Part of a small language model's weights: 9 layers, capped logits.
Each number is 128 + 24 x the weight over its row's rms, rounded and kept within 0 to 255. Layers, rows and columns count from 0. Numbers have three digits each. The size before them is the row's rms in percent of the matrix's.

# layer 6 MLP down (transposed), 3072x768, rms 0.0412, rows 353-386, columns 0-95
097:125117149126080144114146145146087114169088131122126122119112104091142141152060123080084127137169177148106124110154167133125139110122147189148141138165116097093109152146131121118130106152108143135138125111133126148157090131137129116121150086120053128076146139120114136121096141126115119135
095:139140102132151113136121130157120110139123155150140144119155155114092117141129129148105109134116125136112149151138136149168179132150134160114124168144138125141135135133152177193097094143125142091130167135100158158146091171111136115122082089135099139117130128132096124155134159108121115131
105:159141075095108123161136139158120138130115120093117115083116132167139154121108161162117100182102093107155152127127130083111109143138112122159130160138122143130143097094108115127099131148116170143133143131113124144159138116123184140155182118126152154139114155108147134085150113118110108149
100:124082107127148113126125126194169108133156186161126147144125114115158106133113143107105092077092092111118130125108149107150110123108157130119136124128108144163128085094134170119123101123121137116148082122116160143174153128149108120174159109146125146097127115094149124105169119110118150130
094:084116136098166108092129112122147133114120146141115151150077113117108150082131120139156167145114083161149124113146144115114126126100140127160140130129098110106168132120120104144148169158125129130146102131148157106129140131119148119106162116146098137118168132144179129137130121083092117137
106:142131126107126118081114114137138134130146164157136093113168109123110117103150097135102117152120138128138135136147154147125110172098115107161121133167125133114084132147105132178093157121129155118144141167112084137110144138083136107066123135136121146139154101140129115112051139115126154148
102:132117130132152143182131145149098145131155130128147148087130104128115152118116146105151137106143117121133130171126158167163118129109136123130104146163169131105125083104122134146130131129109138110143115146124144151149135073178156141122113126140124122117152136115145121158132123138139159135
103:114101117148124128108131085135075134099106137170151125172112109150139114140134100150117124172130161103139140153118113090157095167110130153136160118126100132114121127132127108120097110126143162145115118128092113088122111134140126095099101118131130105139095151161163140147202172136093114161
105:113138137136127169154126144108125105132160143134130115146139131128149127117131148144086155133189154157134095153146111115166124124129113166144130160174121128103139153145102096154140190152137138151124137157119166122136130154174149129072110152107145116122125103184142122126138113100125131152
097:093116151133140114147110130128147136112130137093162113123145125154140126110132116113126161098155139152125114110105146167154154130106104099142129128140160140143123120126089160128114101103170113133141166134126128127164132113140108120120140118109163155108133156107147107197137130172086125119
100:158102118124124116126102126181106157108074123151096117107104127118142118149125092141134103119103135150098094096174171153129141168137064136103126162134098143093151121138128140162123167147139095153136114134114127147149121082063094122121123132125158105117109104125136180136094110107177168121
101:137096133150104125171150090143089131145127171101130139120128175083156151146124133113168147138140128122110123095108168145156096146127156110105134096130078176137107118122135139139111152113145142122148112127109181124168122155129117160154110119114134155130143123153132142149121131120131144136
106:126166147152099164096142088133129120140127134119152122137154121122112136122089133155129158101105173104107115128150133124141091132134151146104154107116111100111153179102141137089122133130144153134101120092165148121095119125181111105146139111113134101169117131107162173111081130118161156130
091:116131106163148109104155166101168136136122123123114109111130121090152096114110113142086135159154120157147133125099063127115127161116170114152140142165106111142107106075115138146106138139121097120128147135156110164111144134116155149142145112174098160117139112116107111166103129128113161108
105:128117149153127112141134101081084120120159120099108108123099113130117155123156152117141145108155101145156130119117130101152113091138184140080101140165138153102109115119144151133142110177125125100130116140147126109143136116123153176122156095095119144106148130135166124104126131070160112136
099:116170157165118118131128111181157103102162109129130120130129138145129139118130137132139145154151142130113074116130158102097116133113185108109112163116128135102122114106139116106103142125128120122111124145123115189141106141127087110142099143115123117130105156116183158114107102108093132115
100:090122125108119102108148112138166064105171105151121129101140084151132133123145154130135122083114141160152095144121118130153127117090085107166122131140138146114117130141101069144173133132130127111127144146119137126110144159104126107150098132123113149144102085152138205138158108117117124095
107:118113103101112145158142137160139122144138137154098124155116154138118110124124155138123134127139140107105146095122135124156112130128185113149074128128170147108136152119136108091110128099103119130107146107120083088143066112108104116119165133076190144148135137084140146126119137137133120119
097:111166142169092153115084136119116121131111102143143116123124121147157129131136111115173146100124152138139065155136105099191137130135100113154127136156111124140145170142146131121119121146164134138146141118164109146135134159142129148124143116137152135084135149114107133171080162129093135161
099:126171140163140139105151119122118110138131113155150136109100105167110088143082114125126114099134159155120106145102124095141129138160153168099164135132104165108089132106167139084144131090111085139132126113134152129152142128135164127100092139122146158136100161178137128120142179176128139084
113:099139085131134077083128125156121176136128141135166110176145089160088112123115110112077127173121138167155116108101125102141124117121139094111104108096140153124118108111111108111173125097111121139106138137157122136112148117163085105086134148127125118161089143130142129147132104135150115115
096:102128107136124168150144092112169117150140146106102131137113116121129095152100167159130133110159163140118118140145158171114133117123140132127154114108124118114147106087116172104105135164129123171117095151121075149103112111094122080119126153115145145160125116111132167122124140093173116149
103:163136129133105094109125135165114167139086137144101120153118173111128140115117135168139116152128110100124098137120130133127092135152083114113140167162144133123169110144158133132078126125109140119133123146118170135126101094153141133119115164138171114111126154140090117118160146121118151123
100:141126108142177102117141149144149076124167102104133093142121146117135095111125130138173145177111141114131069154133113126134087103099153152133144148145127095117131127170134127135120126126134118131112128114073141142156167118134147143109100125174159143117118151123072154132133098121088139118
085:121127126155130130112126157104090113095055136130117148148069174186110097137118124063100126145136084111128160131132159086118160134122161170147155138112167088116136160172138150103128134093114130149139114103109102116134156146129085109127170133116131126147085130139106124129141156123175115186
089:126143068122144119145158123140147149105167124128104138154144139101120123093104131140142125158104106170129117114108101131161159136108118072094143125108108157139115139078171133094167153134178094062121133143115132121121152144157170131138110175125132138133155137116117127143110129143103110084
101:126134132104099106146112096145145171150125110143136110101182112126122115125110109101126146106120094161120115128141122118096114137131116149161110130095126121133165156130144090150103104140153124091159151132113129084121080096112078165141086131111153116098149129105161132125118098139133138135
103:111120147151155137172172079140153126111103087148110157163135131098133094094117157131147144128112104129134102180139104112121152134133133117118134107148136147104127142165132154104132157121165129092107115117166083143129112148089099116115078110145132131090084104147084129125121156183148142108
089:149125120088121094141153091112140131126110145121091125154130137115079135100175134113150108152137129139081166089134122152141127106121150098140125136136158127108105147099147129099124099099149127143114132155100167144107124104130136113178130128160121132153148089100143160123146142090094092081
097:116123136190149101106133189135130147127091116133120113145074124141139116152149106160138110163152112108161138098125166096140136091117148079112116118163112111113106119123141101052132137087151098138151118133105085143110090123138144122149135117115093158155118127124119165127158142125148119115
103:106097173148110135172170160159117143114094136118163162183129111097099112111142116134112149155089118101122110130132131099101102100114172113138114088110095148100089117141164100119120152171149153113122113108139147102125149111120121133127143158125123120148097110121126083105124108138099141113
092:136145116119121143148142160099107148152128138153095155099177109109139099119130129121110136131114138141132094122159136106196102166118096089098110152107116120138122107174126130135102126152129130165104073124108068145131108080132098144107113151096138128122090155123186137106092110147109107134
092:116113131112171136106118148138142162155138111115139154095145100137117104111123155055122116116124193097114085137134126090142086134117125118118165110113122099187113148130110109127156132133128107106148122106118137173126174130110117137155104111079134124089104116170133131109164113088138182144
099:160107156100135147162148126144127147099133095123122102133122138124128087126135145140145139119091110126135122121151107110123130123108119180145098098126085124132081132137075108098138180126115116162104144120108132133114112127145146168104126096087128118124119126118146090144102122128124149163
# layer 6 MLP up, 3072x768, rms 0.0448, rows 354-387, columns 0-95
093:125131127127147124179136109096132168138130136095104144129143114128124173171158170129156140112133175146152142152151088155124152143118127143123169115142126140132127130111158105118114119123172126136130123112121125124112098148120130120138112157132148142100085125145132123127151125160170149111
106:086140128124125173144139107153089120113149112134125138133150155150103153114090117125156134147101163086073131111098093156137135156177106129102150159099122127167100149124112119157142127101135105165136112127125141147131118184103150126117105153176138138131136118110068154113139148139126097120
099:157124136085128142186084116104140139100098185141121098087151129116115146142108133150149140112107170131130155119127109136160156158107159118101094141094148104096109113096133119071137150137117108163143142150125103128105127149110100112146117102096139157132191129150109183126118156145106111187
092:121147163178158131122111155132064158132154125153135091122119143127130135137132112112113121116146125101115127107096159121155202143129119129176117132108122163109123136166127120114108149112126089137159075141170136099103121137141110088100135071070110111108109161160082123124140124131098156145
103:082110136147112120116162117146112188135156114137096080114131123119137112133097141100123127114114137154077122122115159147145167161107123134157175136117127140132106141151148128098083126111134151145120149163167126099149132171123113142125130119138136119110155101157094135103107126119095133118
099:142132155107092119148130135111117118115118132119192131168131134123129149128109127113113116139109114165099101070121120177150129091169127150107139128100143136162128148144123155115119106149114150153105138125140138124123126152112130111125129124116081181122152158096093129125093099142142141143
104:115132106122142134105146091160091125171115120047167103099152134180110134152118110145135104139191128127115087116093137110134103133149143112125115119144111098125128137168134142148103122146101159108121110106127124139138134169155071126142091138121162138110098097113102124167106123140158098095
106:119098155126112152097101147119147111130118134164128123060144117122091183101107151136160120176118108152080106101079108116155124145146172161121152154122133175131128151132117119129099127159146139132097157143115140130126115164111110143144127137111154170129137139130111145138103128151114150178
094:095152136139107140138127123133149101137128099147085103123166117151131138126121145137138105085139168139097136127153112134126188129133088116144115141118085088126146148146101122085125107128102107118088120150109111118126063131098141126108112102134120128119099138140136144067110140128115090129
101:174130135069113130131141099152115124122128121093151093117137163091118152138075124144169152141091155114156139128131103137100168113130087124102122156138114088089107081125127137158091115137124115115102173145117133114140118147116108131107101144100116155100129120133135164150114170153113068148
100:122119157099096133152120117115105129125118150132127172118172122106132174118107161095116103135107115140133134086177096164086114107112134136133149150125139138098092168109147140133119150128081120129118175104099115120151157132174168131120130119096164157120147134177143106095120133150100093188
105:130148124202150122125114119129123152138127162136100130143136112149120125099070138106130134161118146143145115107140131117114115064133121097131102132137090132098097116145164141148115115134140098152171135107111068123153155114138148191091162124130129157135128138128120152118106136130153111117
089:165128165086107154120132082077129139134147112095148098117117150126151132173133132123103114106129118134106111077154171139158140141145086159108108098110132161162152140140107168118152120110135163143169124112117168127096144151132136145126122138102103109100165134114109150132098103117124106146
115:096134119106098125106106146091045133119146140128109154114104124078135133195117148122108153143124123159136107136176135102173146079106100190146146127154154118140142115123133137141114143125147126129151129108118091086142152131099119111126107095086147149104144136168150119134129171125150109122
096:116124127123115082113160083147124117143135138112160105124075041139175137108168134116115125107158130139086161141116129137118163171159089167101159123112122104108113107134140114077118136087154090161135150151124120148103089134118110120135132129137142102101126085119125092063139109135121109129
097:133151126134129171166126127128130133163139155099122141117098122180127177121144156128145086142090087127116086144125124174115149138135148126132101142105150132148096127128131097111075106165136125139135124143143092103149161138114140110123133150184102154124142121142108134127133171176155095166
115:114121098125090134066148114159135168188110178127140125086094108086139143131139144125115143122139164109135118098144187152122120146133091144131132160100127135110124140113115153163146092090126138168124116108125172082131136150110132140150122129091143126134146108134106120116151114124165108141
096:116159132113097096146126135095147152118133160175126114100120079145152112132127171133103102161124151142196139122166124103113127136115156108136128133118126114121118133132147146093094103162145114110107078138152120111129142105139112137152139121127138135147112140166097143129124161159124127132
102:131171137160111136127134104109125124107143105162125116095136108105162120180144160152126101074115135077115162098151173142118116113150134102134131164143167168175160176150103172163118124127113084102145097203124160123131108136126143109118143135114123087115118140151128142121107149148125119133
119:147163151097144177122133164107102172141100132107164138134149145163120134139123109084121153092089102146146159121096119128137121094125163113148128141153182138141150112124113147135140141101080123166110102118141141123155130167158182136109118147096144110124145159118124116098119120167178094106
093:177132133129128123129134105141136129144133118143112054142070150136128086120108164143115151134111110150106101115119103122107159150111104178085125131124166160125102132126167170147142163134124078129133120146132119142133126173079110090124126135088142176133115129110101148153138150117133091135
101:122131150129105125139140179134089177135116141097116111115137127161155128122101156122123110126158151139118105117135111175121117137125114104091123135128121144116125108089148138109119125125121151127121147112116116085137139132114102141130094124155130162088103156110122158111150119125133128136
100:120145107118131144132120134122104136129109161074104125133141113109157153174124143093115175105156113101102121105117088116108090112122129104127117181142135128129148091085144186152113169128117115141150124135128153142188141130136104100131104142141134102130122146120145094145123108165109100133
082:158091159107090096156120097123132119087163150120149119146153119092135134125132115158144138112108133114120127112135118156134119121122095157110100153132129178127140110109132160117109111171126153090150162160148175134092135110172148093128070112135152168149161138100139117116135116161133118095
088:121116154088112133120109155140114162108132170168179161136062176128103100150127105138144153080125126079066114120129149125122159116150111135156141186104203134144160137147124121148140076150069186152129158142132108160140108171090124112094160082092059094142129126143133180155148099071106119147
109:099155162118091129098146108158108136119084170115093131179123158176121118170143142143121149113158111116119175126151152112134126163122070103091129186123146110141094147083116139154082127124103166142131095150119158108132125144096150143106141124138132116079120100131148170098124121132146135153
107:133120138129123142129104119105120201133127144138128072157127120118106155182133150118145092118152134123088132157158110126110104091129087125112114138138135143168152141143119125124131092148119155146141131158093167080155120120097105128139104148134111174109152088169094150112073139114111095139
087:100167126124122154120107096151089136124113115191112091168080131117159062156101137114094109103127126109144160139132158121110163109121139147097177111109163148100147105159152104140145131147148112098107186151126072137143116162139150103113109147133150127135102098133140131153076140145148112155
096:100114143166104148157156143120127133129086133103118125153083133095120125131128124153129081139156109109099126158154108158102163106127109126113122146136136114165087124097104109157064132080142116138163129135101161129096127168164120106155158110171124112123094139111089105118136135170140106190
097:117099163108126156131100100123143167137125141115134151140134133119132163120121122159116083155141188157084125110139174149137151129148119158105128098098092117145078157145140152156123108138086137131119105152129064145122167165091105113103144102108118162119121071086086176166107144130113145134
087:130117130122131080118098119170129151136161130106137089150096118102122119154146078147123109099109142141096142160107100142119119109177170164137133138157141160103129122100156136135136121165162142086139130112087153139143157163141145107144163103135134129125090150146097113137105134121140127142
090:103178138135068150107130132157146149141109141086174107087144077155141136164138111152131114106151121132100161164141127176112172125133125090119128112160128126133129113133154163138154078122132124116133170122140098122103123111152119115163115100131100120106121110121113127127136137189100094143
098:155089160122095160118127121122115147128107166105161072137142126153137137111115120101131128157142137131105088120146128117102151093141151124110132149106121134123078125113131128099124118103111135122136169114140149102151171128084110168101124115091095081141116080125124106158154121160137145102
106:118150181095087127141099143126149133167141129121178132117100137127130138125092123127154160144115125119121125138170139094122131154123143170149127151080156156160157164104124097102169124115158124155132171150137145122147116159163127143137106144130095133150120108146108124088120122123142129132